Weights of a small GPT-style language model, trained from scratch on English Wikipedia.
Size: 11 layers, width 448, 21 heads of 32 (7 for keys and values), vocabulary 4096, 29.3M parameters.
Each number is 128 + 24 x the weight over its row's rms, rounded and kept within 0 to 255. Layers, rows and columns count from 0. Numbers have three digits each. The size before them is the row's rms in percent of the matrix's.

# up: layer 3 MLP up, 1792x448, rms 0.108, rows 1728-1787, columns 112-223
# down: layer 3 MLP down (transposed), 1792x448, rms 0.0676, rows 1728-1787, columns 112-223
up1728 098:172110087126099135116119123169135144145109138131119166120162152135156098107121137119124129107139107104131125137147095098081115114112136053172118145180144160109135124140122169101130129144121119115176111112118148137077095131159123125128121092145099150129109121116115152144170104131112176151109126126106130101137089148098112160143118095135
down1728 099:061113110137081138118073138172109150128122113114141109121076109142108152136122154158095135129121143117139154081168147114120150147140149161084150110138126103106165123155152150099131170134165111126133118129183084096132119107123187124157168132116127157129167132095100153133115128148126142137142126129104085177117130137113136154145140145139
up1729 102:163086142106128150163148132089131144165086094143109155125150119143136138096101100133112132138127146098125158121138093154142126187152113140124107117101154195117155117115118110149135143124112098104124106165184123088120114176141105133122107139129147114115128097119102137144141118168144137120169119145116173117132132124107101123127174146135
down1729 101:166171144153113125163115107144117117149135101147110110116153149122133143123135140168127158136075119139100092107063112116103089157143112120141110150118126038128113130097113153158151161109118133128133119136131191144172133156099124140123117114123143182129107138102167139137139096127120130136098127131140125140123158129153084111151158084113
up1730 100:143155130098122081086130132118118103142138128174140126137118156151078128129115125118142156163129134130137169166158120144153115143172144148128147134128175083106105131149115107132125140095086113127152107071140138126126148123055132102127114169138139118101137127141152101123121080159137143143079144144122138085110141144117148102079137111107
down1730 096:134154116104130172113140073085138128138103157152130078144118101133085161113133113154131167140086164139149095178151102129138121124088123136086147145138126114114096158171077111112163116116104123140166113126082153149081093169136145121124104135136142118129147128135108103126138175108112150111137129139124121108144103101131128140192080168138
up1731 102:146156099134145139108147133081130077127153113144119121124146117145143088108130129120113147145107123099090130135100113134127122124115148101158170141102123116145170090141128118127093139140079138156133122153107146163153147119164112128138122115121136168159128159123135136139087134115130161121154158122135131151152155099120118113144144051149
down1731 103:151133134142089151129106137096168105143124118128118105150112137134101109113137184142150136145076115110130141111179159107165097129134140116153122146135119128178101145114114101156114150124095138104127125138143159129076148118153108144179121112132119153135126098106138118143119135084092131097118143130118104130146191084095156145146133086137
up1732 096:139124158109128100140123114146113142118117104173102104178102124146155137151159138090141096117142128100111142170138110166159133121140147109141106131132096084107127128162128173106165093134148112094116099118106123162176110100144138130113161058126159123130125140114109098102136118151156119131123079139145140174145131105146140157121129079113
down1732 091:145091133148133116098112136153132115099171094128124073124156115164133137152123141128172099118134151102120140116130138117145148109110127091128095084170109170145153124105141089119126148164126138103100115107157141097095134157113111142146116085129102089118130131110100130149125125127106088123122127128117133140156162135117120085124088100173
up1733 101:179191128111125156117192105145104122166139142130123101142120103178161090157111125127107161106142134125124108153143177077084161179117154104151126139118057164129118088160094129153121147120113141079131167107158140112150118123118155118117107124145102132155089167102107089119160103151118144131166126133126153160147148166111094141104165158098
down1733 104:137143151132112129122113157139127091100190125120106139104159116122129114138117105116161105139115142105110132074147086129180127136104110137116123136135145105146135132163140115119085112118121141142125133126127141123086094137140134120096139139101060132101137090163152117135201156102105177102153114115138107161121163130107124138111115130108
up1734 103:107155169117122133093129115142117122122133099118160161143099138156111084149152152112165137140120127115080129127171117088118124113136178108108122114075196081154090073129138117115140109118101156145102149129119126148101120131151105110114141139136137108149150131146138133159101149156111122157131132158085104115145112136159105106116116156144
down1734 101:143147105139156144160123071113138127125110157142129186146117102153117136146154151182145115120132077115115162185160113105125112131181161104077116117107144109121133152139119140149153046139143125121123134133141094137118132132121141151097068105108104117119128147136112156087120133149099126139088134140126069179119081152167130147095089149148
up1735 104:121090127092143114123141123142131136164162122113090137158154127160128126142112112092101133142128103139096126105127102168157091067135113105142109127157123134125137113108120113149134115134127125093150080128096132115104096136125107118112120128119125155141122118114140120146178119162128127179123092100149103140103151114147107127124166144136
down1735 101:156124139129122168119119151145138107147132138145126114159135161182146124116128138091121136126156134153124152138114074106147108126138159154123168106129140112149190127180140108120166160146101111080124154144122121141133127145129177156110122153070121104147156150165132130148120111178116091157127156145112098146115112138165107136139094114188
up1736 090:098140109140104137122138123086122109104110095122123182092115143107140102096132130112140148145143078100141107096116103077115146133116139118137115124129125101115119112142139136192121147135091134156163095165156116106117127154144145117129131102119103150107141121163153162112157087122106134143109157148157145119117133114110138121089116119075
down1736 096:095117153194126136132145104150119116106153152186120113097127118122138143137124125122163102129084126153141128169138133150126156136170131075151117136094118147108135092154101143122144112102144158124171161120167116126151081124104147180116091104182151093133130078096121154137137162092136121111127144160061131113099147075125123136107094121123
up1737 116:110180151131122187136118105127125140102126116129089178095134106160112143153105096130178136124131109141101133135109185125098095156108074135140157122164126101098165108150135126168125120107131090124148111124161174152077169118156134133171123138170145128073099140134124104136118129164138130118143075112155110143192112112106135140123095114109
down1737 109:108100124125140140135122159143088114133093115077127147105147121156094151130096094133108136150119177122149150147114157114102126146129112153092138130156108113127183148155145100091141112109137115137164125145116132141152117145094148083109092151117097109155085161104132125122130118137114141158138126077124119064113099099144107117133095105167
up1738 103:119090140170122119109133150141146109097130111137146096139153140110123127151127101126124137129132102110121146093120113150146148126110108131122144114150134116133164162133137138124137149157126152137149133166137154148144142149156159127174139123148129138152130125125163129143086101166125103105101115091148112102113112118132129152170160159118
down1738 103:130116162108135131147113189166175113145117104107109153150113125108122144129168115128156122144153144102130130086145122153137108153121132157133142108125139101138145136113151118119105109165094171108126092118125095130137124152153140177163177122129113113162132133134174129151125152148136144137113139084152148112106148100156132139118136134106
up1739 095:143138135142100127093079066123086097147075149128112149126135126138148136147127118125170125134171150114154115111150157118113115129126137119125123108122093114122148102127131131129105146126116136118108137120138092150109112121071150131117119117147122161156163132139102158147163088118162114122131099134129095108144116132139103125135165092100
down1739 098:147104148114157087103122101117154102117124172150106160093132165129113170161170169125145116123122110112099120156143169154131114127147116171165136163125111153134127115144136091133139158136095124147115139122170094130171128108107151128088150105118120098108151146135157147133119109132105087130133164111117169113099118107109142114060111144126
up1740 102:111124119131148150099154113126146139157142143131132127119132141092118132118162141102138150158095124099168116088139127134121138143137121153127138090131127139140137142128117137100134141128115132097179109162131154114150120094158117135106108135173080142159159152103108139140149123099111104133106122142096147125130156158088152179158126085135
down1740 106:106131105100142125177101090120135128118129132134139082089108122135135108106124158134139119129128112137135091115136131096084157091123142133115123127104099133121117102116162092057166129089130101120101154126176087154135155157099102127171116154081129099151150158106178139104128142093126143120154155123131148136134145117130115135165083134166
up1741 107:148097172116171113128125145133122141153138155135140132123122127104172176119167140172125099101094133149166044156141137097106095089098160165147107121096129132132107166104093147126126170105155120151085124104136152140108095113131132129091141137143131123133112142099068119118155133136140157129095118118122134096107129167098080125105111126153
down1741 101:115116151152127134125123122151113122132124118116152117148144139157074098163134152140121098113131128146132136117113133147101167109159147081120098130111130107112198110113116141101121123123119121102156125130134129112110141138091108131176135128074117146144140133104194145125152139117142157115124201128133090185125105184128144152097146096171
up1742 098:194117111144137130148115111119185145131135100180126139150111067117095163118146099115146145097151079140119132121128106131144138133114171111193142174136114094146150117127106137129094124139141133111105140149115107116112107147143098134133119118105132157160110155170126125138151103162139163163123075119161156156111117143118082096100131191157
down1742 096:124119149130074151163115116106120129128107111170167129111150138119142106142164157157093140141120145100102130124136157151070166113132094173117121132127103103171149129108129136138133158100161097140150124103149111103101098099150170134151125116164110117147121123125101105158157116114153136132122118102131157145101102118141133110180148165153
up1743 094:149129177153115153103147163150134123129096144161120156145104139141141100146103122132172137121170109109125114087128132146136157113164114095116124134070115123142099109138092161148083108119164187136093082113155131115176084102119155150117120090147146116136129173096126096147122121136112086135169162114144167146133135123131117139142118111079
down1743 093:122138162140144126162162097167140111115122136129142113170125123110154129104138147123155142144131136139186146099120128126109091098137134114137134134122160111149139119145122139140121077139149146121156144132160106149118108093073135100155093085127130121160094140144112107144132136126097131136184182115134150066170138113111108122120065150110
up1744 090:090143081108170134106102130119097170176136121142125132100186140132119126091164153113150159139122127121122083118161132153108138108112143152163082142148127162140133116133144121103123111089130134129128081120152149148079124130146130133101104144172096136116110127095173102118111177122042175164130133075125137125167133099108114143110109125147
down1744 090:152136124122098132148144121125134102139131138115113140101104143120109153159134127176146105131129167113109154137106144174131130100157131106131119113099127153126165138157129081157108160163112119112157166124109108110118154132130128118109154127121094129105135139175094124140133102154133113156158103145116163132163113144138175153131131159131
up1745 098:148132103074078113173114124166114120174103098110121147152122096152153130150141128128089122140137123102122129099095129116133124131135169159160111128135130141109138075125149124156123143109144090128122139170101113089171122131148069152135142131133142145093130123146132105136148104161117114106137137119107147141166155140167081109126132153111
down1745 099:156129117120135143175125110121151108121105126127091143135092115147156114122079144150115124147139109122166100124090166149126121150154158131116146118155092129124112127088155148134143087119106149094090135166134147125149170131124140127119086141124128144148122103112126115114178125174147085161121099118132141088105156106132100141145159139070
up1746 086:110106136155141184161096164169111157162152135144130121127131107114115138170087157126116184078134079119122156120132126117120128115132109088146130145145129147097168182147123191128139153134122099132164113133151100156127137128114134140127139119093128110128190136121076173100113096129118117121151149143140104158132110144090097114158102156146
down1746 094:177168127099135083133169097119166168150127129115093118140146144133095104115144153104175108169145144090131124130148137119146109169129116184134127132103112118119075128108103115116156130162152130160111071104083147101116121120156102116122150150185094142142100149113142129125176135137139107115121127120096171134092113117132179080080149095131
up1747 096:132130088114127101074105154103133148124142114111175158164125163139111135144137132139110165112128113136143172110148174158159121113114095100122145144140121125125113129136152087126143137159133162148104190106127184120110069127124124124139148180083144137124099135136136123154175098114145100126138117117181080163142114128119132144156150150154
down1747 099:103144095142130099143100115122102119130092181124134153092152161157131146156136150133075159137099139122100151133154138153152152062126164178113063148114117106109124156132122130118151067112142121162094146121149114156115103125152153090160130143114132113136183162097117121157114129105150132127172157157142119110115130138169155113153129110142
up1748 097:119115098100149123091135106104167083141106179129152120151085121152117147094125178138116118152119104116100124122117118148133162102125105075173126134171121154119101148166114144128163140130102090150106165094144135125106117110088138097151135092130133172141172145121153143126139119122144119129115138158077114106105105115100138156164138153117
down1748 093:132125099104121152109127109147131121140147121123151090129128163128093113145079157167151139105154138142123130159111139128096143092149135144110163114103120116131104142148099146126094134106129124149142059049179126193142134100129122139144132185136117117084121058106130123147115118153138144126098124175153141127104102146151154135165162121114
up1749 087:137124159142128166142131141114159124090129068160145142131118064113121118167140130116160102133128104172106105137102159110189154133123135149120144110121148112134108114154108121159107161147148120105139148158124089124097120123139144125138115097105098146117122129145164112115153093106132153113137129118146103151190132133151091156110149070149
down1749 093:127177087119098122111161156108144099170100133133119116142144136159142148080049156150149109105158130139159113115130113135145168150082130119143125165131088126101106129091111117162138131148122140108159192119150112138114133139103123169174133128126133135141105116156110156102106126122135135148130160130141152094097132132124087079105074143090
up1750 101:177109123136138138136075151150107148117137110136110141121151122134156105132148117115144147136128120127110130100103119075125119108103196136139144075090171110159099089134118142097091123102137123114087119152070100111140113101114128152135138154109158123136135118196157157132110074098143127114133103114143129152112130107122151097116143127151
down1750 103:108152093155124119130112120106093147141141095137119143104173139122138093134119130199164101153168116156143129112078146106106109094122131171126115120114084126114133110101172104103100124100120145115144135147104137134102107128095115103120108153132125105110177142126121152122111113115159131117118111149124133116151138106110133086117155154113
up1751 102:117149126152094104101133174118113086146150131137143122096155144100130152153164141109109155136110139131119086114148165140108181154152105133168150126133127101122137130090121156170103134119075150152151117120133105121108087162098098119113103104141160105141122133156181125135146144130167141133171156120092122100119137092107144081142155141133
down1751 101:125140117129083122127131164127122112117129094115144118149160097187112113120150132123169166124166077102092083134121089112159102152152154095134128138151167123161160149175121089154143144117110099132140147111146147138149117155124127138141128083139130122137136143119138075138124145090133067114097150133109155125104111107160089103068131144107
up1752 107:091148080128126116117104108140107168108112112142110123118153172159131130113108108122112129136125142113135168125115122147116122151103141136166093160093067148088140148143148118126138114127152106161125142128156124113158085116092102153146082111111172102116139114084064145098156132130125173153149072161130102121098126115161112134180152121107
down1752 114:147142153104109165119127134136145166138105076124114121123145128112120139184142153101116140117178151133171133118133105133113142228128146103197090126139110110133143128111147095140126121193116179141131181162163108110136120139125100143144128138089141130126123137124138141109145142141151089115086096107139116139126172176168135116150178173170
up1753 105:094111139093130148114116108112136095119100115121147111092115160119111136129129157070103126143123170146131104106145158168109161177096126153153118090183152159131133130158097131154104177097149128138121124105094146130068131137087114111121139090124113130135116127102192123083195115092120111129169152139131165110129110125144117121085153134064
down1753 107:125145151106156131138146149114156152107157098113136090151144090163120192115120126157123127127135114121141091135134153107110148132140150087151163147128139123110164111138175114152116146130154131110143166147114130138145074134108141107133118162139134126134141137165165168132139119123166132150149129134158163103126147118161147130119138085163
up1754 091:149139147137153163146121110153180107138129141155129155126183131113107115154090123116133179122150126132089085115080128114125095141109174136102183131137130139107116119110127132160123170113167140137078125121138152160120088119128122090163174123139121119132148108151120124093133104116088143123155109126126155095106144150122143147109100111087
down1754 095:171109140136120131122119118148155117169082103141137120127106133126106128150118113102132116097130150139113158158069125131108097116122134123113122098137164155135174145100179137089111122138190132176131103152139191155177148138121059133100104137098109150134162121147133164139104136157115126140146102125127115137151158140144104160075118161142
up1755 090:125121141126101115125127133146131077118136081161127185146141133111136130106152109167075127113130115092115141121058135155129114096158138144110133143081109083131143103102133142089122093163138131141157067130137098158165155139120113108120144095144102121116192099126162105098122122124151142132150131148091143131130113134140146070127161152142
down1755 090:154112120174164105142132123128099117155132132172114132136141092151096125157116110172166134155122131125140122151101138110087158114120094164120131147152156158140106085152103146129111144095143123093109165106154119142108140137125130142144169168087147119137142123089159111100139174141119124187126186152101156129126156135115086149141119126124
up1756 101:128149133120152131129161117151147090135102173127102120146144104114131150133138157116125106145125118133145125136141109135144138149188168138161159141129134156109128112144161122155122127123151116105136114135099113160128123132134097135132137108133068097145141148150157124115071142166097104147096109124118144125141135138100145112089153123097
down1756 096:125103130131128120100183139139077111077100124113110085113085116089126126137156124162116102110135142120133117119110134115146149120141165173130130094178184135113136160147183100151083134167157137130161143103094158128148138121138168139146131137112097134125182115131180155115142087116099141094110114096124112139174092121091153126115111163138
up1757 094:144149106107097159114098131140131113151155156158116116168155120110143123135098106134145132149119168098126144107122157128109080108135104117112136118130148129130141110123134064094059098126108101121125154093131139127112154108080150153142188108068136178133165137128139178123136164111121120132118103145144138096114143126159079113145103136102
down1757 108:128154155129107101152166130187142141148123145145123171153128149160101129138085147133127104109154142104128088108132140151105112120146139084096144130102169111126093158153081134103148114166133181141103132168143122107078099130100124100127129167139134113148093132108112153155129122171126106160147154088137089181140093150129151091101114126168
up1758 112:112156172112115121119131110179147122151101135122111148154047119145140105195126132137151106153107127162131143113102118118145106155137128100129103118167101132119144139175200144084155085132130118142115152120160059125157121166133084104134086142122140134129133156162124068143152120132117146152128109093164095161134124167143139104126159147167
down1758 108:138161147135117132099127115108132082147158131137147127145146114108143094125097114114116153121103151122105144099100089178119109157135143152122103157115155158122140166146115168140100085145086129122117165110134197098125117096149124147113085164133108106127139116146151148104101143107162133098131147171159102134156096129151161151151137159097
up1759 101:133100122111116084125092114154154135119131131125093117163097189104130102119158107124144115145130143070144156112118095111142159146131138142145160124109083114143164140143112138132147131151119083141130159112108105156101119178116162134103148097159121144159175120133165153102138154161118142089118147108152136130090179174139120157111140141134
down1759 100:129130109142129112129149157138106205164115129126107161145121119173167138118123168144116118154117112123157120128113125123113133092117145133152103104120138169117121120121110127130132123116102131140148130135132138134079145116126145128109153170141056089110146155116139140108137164146101135139151170152122121133111130112144118105111145127154
up1760 108:122139096163127136186168111118132126145149105147149092127160172107153126115108111154109138134092111173152129110171125123118113139173121132155105136159149189171114140152135151125131145157168108153139158122118133146122133103150106125118131098129153095140119138122147130138112115123110095114120102186136131138141074087143177134116118098144
down1760 101:078147135125090143129166158135133116103100127129127138171089170119118119129109138113122098103106110149141119125157112137160161131140103157110109107127146139108147083114164123095109135128093159124111170132125099118099123167119158113149098105117154150126137126121107124137152141113151091099095131109110131138105113119139154116085133160151
up1761 103:145079149087104127132112111130160121101124104184152089103103117125081136148127131138153119119128119136100128112121114153116120113091172154126149129066147183126138132111119133120120117130156129111077076101150090150152123132082123149137169147166115115150143120151136161140113118085118124122169165152095168117126148113126096140147077114147
down1761 096:109105109120134104109106116145165148115123164180129111077169132124122138167110114129093130144123143114129110110162098114166088113143137119093122098110082099152086134181124123165119121118142120095137123110130130193139144108154145128154101146131134132096105120134139153150147088179099111125123148124123127106125114118154129087131109161138
up1762 083:185054157103137144104104137093172113105106110151139165125154149088113097128160089110165134108108135123114130098140129099086145137095119128115109155138099119112098121170148132110148126085157125133132150113103080112148092132147119130125119104113102146126113132136135140136118133169103100080116092101158114145159119119115101165180137123115
down1762 085:120132097149120126127153120118128112145142125112103134117115118111148105089098171138108142118130126129136074089136144102159133094107140105114119103113113148160131144099162130174107131156077070136124124129157115127118158112125146111111117108154149165142115132121120129106119121171111131187136134139124129141106101115155091086105114131102
up1763 098:092106142109116083098115130151136143141130148109141176154100107123090120131085129137110110129123105158155100090136160122120128144134163155162117105186183132141182134088116111115129117102163114137117084143140172144132111110157122184184121111085140154157115170121115079139097125151106146119133131099157122177136139119091124118126111098142
down1763 096:120155118173093132180115171119131118159095149122084109119085130104140140127129141148142170142147111140114125105090104108118086145124115126164162102182147163146110145116114135136095129152127114088088172092125135133148095103192131114127150134107118121120123101141119094135140124090158118129122144128109128142135145137130129124149113139126
up1764 088:147142134121149119092150113102117130146123138155163104117180126166150137149141140160141129130127135093168107155128119127108147138152090179134158132099154080141106132126127115146103110088108124148143139094052113181076118091144154150122120147117127143126115168123145115105102177094189185141132123117155115124178127136096063066147130060132
down1764 099:152113140123114099155108121149116154121088123140099120116074123122123141127170143142126146132099127109125117116116148193176115163139143153136088089094120181114132132072150158093118136157122189158165073129129116118126121109135136103084080122168124160130130164118112144118139090150132089141097148126087158119113128146145096142090152143133
up1765 098:137107119147134134158129096165114128131157125115123143116131145143120117129122150089155113123141193105151155085132161112101137090102122119177155110149128087093119145133127135125112138134098110169124155170088106122146140135132098162150115168120156107144098142099101127168149150135128126152140106107131107126186117136149124162151159131145
down1765 100:134126109142116157128125120120151081132133143129093141088144133151078151133127136140153132134082118147139087163102106122157136156153132152141094159140152103160135139095132107111078146101113115145088126168116089140133111114125170126171100112106135071105104109158120126170145116167169104143124119116110111109102131111138129139122130123104
up1766 101:112149126130148114122138086094154133137137148123167132150121122177155169155105114120128115130093110154149128145139161084138127151110126108117125172178132140144105110167146129133093169083120092120117172160151149120114169114159148096127142116116121130102161118138106098097121108154135139167097111178135144113136144137139091094109117151095
down1766 112:115159187173140155105098119135096096152117109112109158135143149128138099140114107121119106172112116173094135162152154164143149162087125125135089152099125133164129126137148142149139106136118158121143116103138156111146161145150125141132110123127172127119107140155168174123153135120097148149100140101080109136097107167111089106093082138128
up1767 085:117133125133141133123118163121148103164102127122169127116115139136162102139102149144112150144111125143122138092098129116130109125159107145147120141116159130100141087115116132120118156088151175144097101093150123110102121149132123137147173118089141099115131124143131093105095150103052144147105087116099106086130145117089107136119157117140
down1767 086:122166090145114118177145131104125148132134137125107106105096099126116178095112138142150111136143134137155119135143127100090144101111160103112082114089118127175116148105106138131122123161141122107127094149128151120127192170088069173126104118110120131142130177154094127077111109125147113132170117126084167117071126114107119085120123145125
up1768 087:161163114110155126096096167164089124126110121150100147180145123136128119113116133186143137141104113120103103110189120118093122115135126174165136135111159117096164124141154133156130110157105119127100114139163140114109123110148050146123139162118080128097126126119102145165117114130115111153111146107103118125177118167131151130134142144143
down1768 089:152125152151133159113111135074165163107137145126115146088144133098178148123131126116122108116094090119096116084150146173202125125086173126126090128118135146180157155135143120148155082158124110127105144123164171094105163131135154107117087139156126151114083139126135136133117142111094178161148165203133092094205169130113153123126110116121
up1769 090:126147153101115112142114140145111120116123171140124136193103100124143147104178088105145111166158124126151166122163121186147156111127107124116143142125141092127141138162145125117151103148152127113110088142112139128124117094145139129136136132140117145184143155120119138130134092155138105139161094150143139176135138119115090152159158112175
down1769 091:080144148093167123162124141078087146118157146147117091127120097152082147126117120142064126143121127097090126133111128105122133117111106148172112099141159136124110153151119140076155112170145169148141112134113170150138138155138108154129122100141113116137132138170124119111131112131102121117122078158153152105144123093118128133071098120112
up1770 100:131152137132147145117118119098118122124139116087145145146122110151139097146150111166101175160125125149114120101143086101150128151124158086096156146108127127152112138184164100112085110130098115197134116138180160155117060114132085141100089132138137128148103137132135128174163140132088111100127138158141134109176138140120077145147112158145
down1770 100:118110116134085133137128121083114129105103141154135147148155112112168132066101120096119091130119151128081148115115114105071126106130112096112116098168173103107112150090111105148174147151106131143129164129125115105114151124106132158099169111074153107109115137130127184102105081164127109129108153071133143170129114097109170170130155105126
up1771 089:117156113099099133120118125127115142127118120090102151142135128093115116136109119121136146075132092167118128104113131109145142091189102114116154174151088158068111116144146134102128139124116139125113140155142145175153157136149155109144113164160123136175108141135127110150147110155115110156115125118148123123148101086130134162149105154059
down1771 098:133149145113111135163131121155091137119093139149139134162137114186128115144179131094145153136140144105087131120142089129118103122114120152123138146110171142176127109123172132114138123129149121088149118138152148174129102103106138118122160126140143117112123144107121129144174149108142113169145126147125116188127107098102144154142150130111
up1772 092:167171149133124118087165152126127117116111075152151103167095123171121133139134138100131109093126137114151136112116171106079123176115111100145128098078164132169110108106099164125106165122155124138132128111122129134104150161089147079123135122124150120108130152104149086114165152159088118134109105105128082140100104121111094079112134092117
down1772 095:119122136111139126125128120142175122149074113111129139143128142143149133120129157130119110125150150131119139167151167141153116137109119121093087087139133125154133174091142130103176131142118136148129173135131163095149134131140091135107098140135105139133110114121088167118105094163142134141110127145147108115113096149151135117085107091171
up1773 090:110102129174127089150151143163137096139146102158126088106114149138143100121109112139113180132139172109114150141103155128178116180099113123142111133091108122173146128085087115130083098101096151118090119118154113107107128114151156163138120153121102121105134111124114125120140147140115169127166157136107113122091082125109115129130135147102
down1773 091:140139136140112104155125136095132143156111177163132136145133148130125166146126152162104125127132116184168156119138136108102136114121124147118124139081154136137111116156097101148137130138116119134150125125136101157107138164101123089120110155076077120111126110111127136139124130119168103159153128105119117112096155147103078089157142120111
up1774 095:148142158123126124106142156154130145147118114101178150124130177120146166090134121134114130094120173103119117158136147068110109147115089156101167129148131103143086150150082127118125132099155091072131129139086102166091132143134129072143113108133089136110118115103201114156093149120106183156180087095170117135153110143139129167142123090098
down1774 105:104150128138106163148076103135114160123149127165095098137103141123112109123123156086132120123112093175153132129090119163146102138171134091127081124099147161135129166132125168138110183153088152165160166130118139110183125153151083162104188140094160131122119129130112125158136110161139111107116139140136119130125164116119127124128147157144
up1775 100:162145096152147124154119118098148096129134190133127091170139079097129165135150158159102120145086134131143155103096106118143105125114150114122130157151140136113101146107183101131106100113142153187133151162119148135108108141141130149083145115134127149145128138088138082085154168165114122140136112085117133131131114180137053125118122143154
down1775 100:122132174203141097113145100116152143139139147138121138105157142116134133149184084136114152127179125116173113105171146103157076121145130107115129137159108145112108157145129126107133120117171170115139102094101099080156160118151132101126106131159152123093143161153161137110163114101120098145114125109096139124141118124120124147134108137096
up1776 100:157161098109153100088117185141142123127115141140099100105151140100104138139137117124127106159128137119163137139147098122121151139122142129164116146144131097099168118113109146118160090111165092176106158147128131157107090126129108120128124068133144157175107136114128133127121132154123146129078126134138107106119103138106119145121152138126
down1776 103:161190120125161122106107162128171202171139112110149134103179125159119166133141107088097125129139105156158128080139088163140127114143138171178156111118083103174101172121170131126160121126193136175131155139105164117114100116104138102121094117151057138117132165105111140123166125067134117160096158125141132138122121138083090095139129098125
up1777 090:156150143169125142118203131141178088107098158145150118151150116168154114120098127107114163103119130117098153075113144146162102134118142147107129139109132123102100134131120127140096133103136130154077087091117142129076107105089145120140102109162136113095117129145136090093092124133147134133114158117123117157097112105152162139159097168113
down1777 088:115130149094124095096122137153152149106131115115096136112087148089129139132108144140085176084117100138139094140121145101152115126104141134089086146151156120122136134118133110097131153098149131149135132117143119136148121128100135101087116132125107132080134121160078147146105137140133088126138185140146174137135169145152103096136108177154
up1778 097:114120132131151111133099153077111134170130107160095094113110153090129134130137126102105126113150118133166134133128131159136155077131150128122176141170148111146139113160143165112085130177100197118131107141145069170140111122123132171144063139144136121178106128102131125089100122148157126140146144147171134162154127132117114163200134134155
down1778 098:137153150160135149119124129112147176136133205105140110172123118153177154098135131131093092117112156125097112124192109133109141121107106105133148165112097165100167119140080141182142109115080135078144131131140169111131143116122149173107115094125121131103098161099124150147164145106082112127136136165160167148099122137156117129086116148127
up1779 107:159132121068122110120112081113123124120093149117126110090148142151125152115126115120152089122121090153166107074123145182148142171131121149160116108097117137115131151140112122135118093085099151163115116090112112118110152151132109151114123134127173115121133119155120165095116101134119098109118110159128147094153110137157122134163166128127
down1779 116:207111161106156133129109125108123100121130135144164142163131142098171105102112104139176123158142131126147177126082092154125169133126121128148123109138155108130130145146138143121103117128164112097114119116175121132130133154102112090131100161110121078121145164149134137119115140097130125152157140128094122094188107080114128148117133117129
up1780 108:126079097130167134116117124150148145137116123134128101153140104112107106125152117098143139084129106118141126167107137094154145101104053136101135107165148120128143114132112128143115138101105146168139129098133104203100148135132133118108105149118138112115156170149156127124125138111138145089142108129126157103099130143140117119111152119148
down1780 112:137163167085125124157103144134118126108104160151128107104207121127154156079143080081154140157110155109100158134120124135125136125093156167132126150130169172117109108161107123144126160118110125149104133091141158131153130130151119182090155184110098134161148131124077149098128134098111129121150104131113125133091158138178133118134089111107
up1781 101:139120157146132118130097116118093117109174118116131139126053116121088072077124121133109151129162122132121130158080115131170107131145126097133117150158168114127127151062131081102120162099127139174084173096150118159145085118146117083123103145142154131150117099124099123105163108137117082082140143112129128161139138163144106132152154129163
down1781 098:115119121125109110110150122145099119117111128143125144090134128130140094114135134138102113157133127099114131119117160146159097203115133122134140137187140133132124134113191116145122120143122148116170133103100084107117108171124120099127123134094119099132163145089075113124132132135143125116136166131130175135144081157125105127163104134149
up1782 109:110170134105131113130067145140137139097159104139132122103109132161163114111084072099120134121116126111112128101096114111109113143135099107109144123114131131104103138113151167139120091147099155161119165112112091172132141175180099095135133152135137081161132123140109131159079121165141143146102180121084108175092110122112154123088121148156
down1782 100:126111094161155156114099130188137161166106116106128142125146110155113132137095158179131110161120133141092129132155155172120158107116078137202136156129105155121120149113136093130119158133140089158116121125159126111112125120102147135126142152188132093107136106165123124159121192055089131127118102113129147112083088098101148129126137125124
up1783 101:162137149114093119084151129136087114200101154149117127148121121137139153126170094154132102145100122190126132121150148102172139116126106104148130151101106089145140060129136122125163138116085080097147126088139147158129118158134100125129125123103151095153130184150113137131126132164147163157143131142132159135142118179159153111149106176154
down1783 101:097116115156109131120156139100104077085079131115132120157124133110135147136100116081137073102102116117117134129116106114148142132106138113148105131139140154129120117133125161152137145107157107085139115105150108116134149137139128127176149165141133125118127108152153103121121099179130190154082159079147143146135111105146090139141145125097
up1784 100:164088092089153117107129139104112136155163125141117181176086132128140130103101152122113186154111134133124171112164154109136144115122141068142124113116092134131091088165120122150136107132116116106146126175097161107122169119112157166137099104148129125108106106158157117163151093079156089149118112143127115136143139103120155107116140135142
down1784 100:174143158068156134137086123114157145148161139099113127172116132202142154139136123117136138121134142129126110128152149122145158108094130184156149136136104117129092108091125133118161143134112136106133155099120126133126106127102085083080149150155120142126114101171155146152151153083113063112154171119098129143122111109133180108127093111140
up1785 097:109096060150099110154106121110089087153112105120147132136109171080160129163117105064130123135131164168146142123125157137082177154119133137158132098122090100142130086108155138145149135168124164168113132102121091149182112122148122129185169138134116135127114174140148122142131156122106133128090118142138134083106115090143157158149104133150
down1785 105:149081132140126186119142149093107157116116123130103159165114134132118128122115125080099097135135179125135131092118106146110122153126147106156120159125238118178115141121077118169101148155125151108135091137176097153132153157162178130167108106145112168149121126088109139109122133128121130107119129088145137094137072121179143097135152106126
up1786 098:122142157136170112125154179165107123126159144083129136143096105132137132082095146097136135113174119112132129141106124087131130116120112147142126133132135130135151100144154118140115101094124118146114107115134102165109127144096134135127156096136150133148170131129147085128166132124181129119118136126102125110169119170133160106123121113118
down1786 103:121142125153107097118116154112115148134162111135146090081125121110107138149120127138105122166102147119121074136159145129154144089152157145131100116130169152116162113103155164145122123112102083118065105121111140107135150117102143118107096095087144129104071124084181122167168104167144101118125162129167155123141140159132158187153095134128
up1787 099:129190099139133199116117136141099108148110089129104145122130135125162081163148143131150078100075128140163111118171153105127134107108133126158153102138141117135122107134177153120106130111065109187113124145112139120103114145130125106126121105102096118161149103116160157128136118180090107078124117133151136153116128140115108113128127073088
down1787 103:152113108124106133118130119125126120153092125150132122124105118127147133125171137118118113112146138143140093143129125098147114130127119085145075118168117136166126096106101171119080112180167167127079121159103098121104100144143158104145158152126101140141109131213107143160128148092094115166124121114198112161095130147140106144128134101149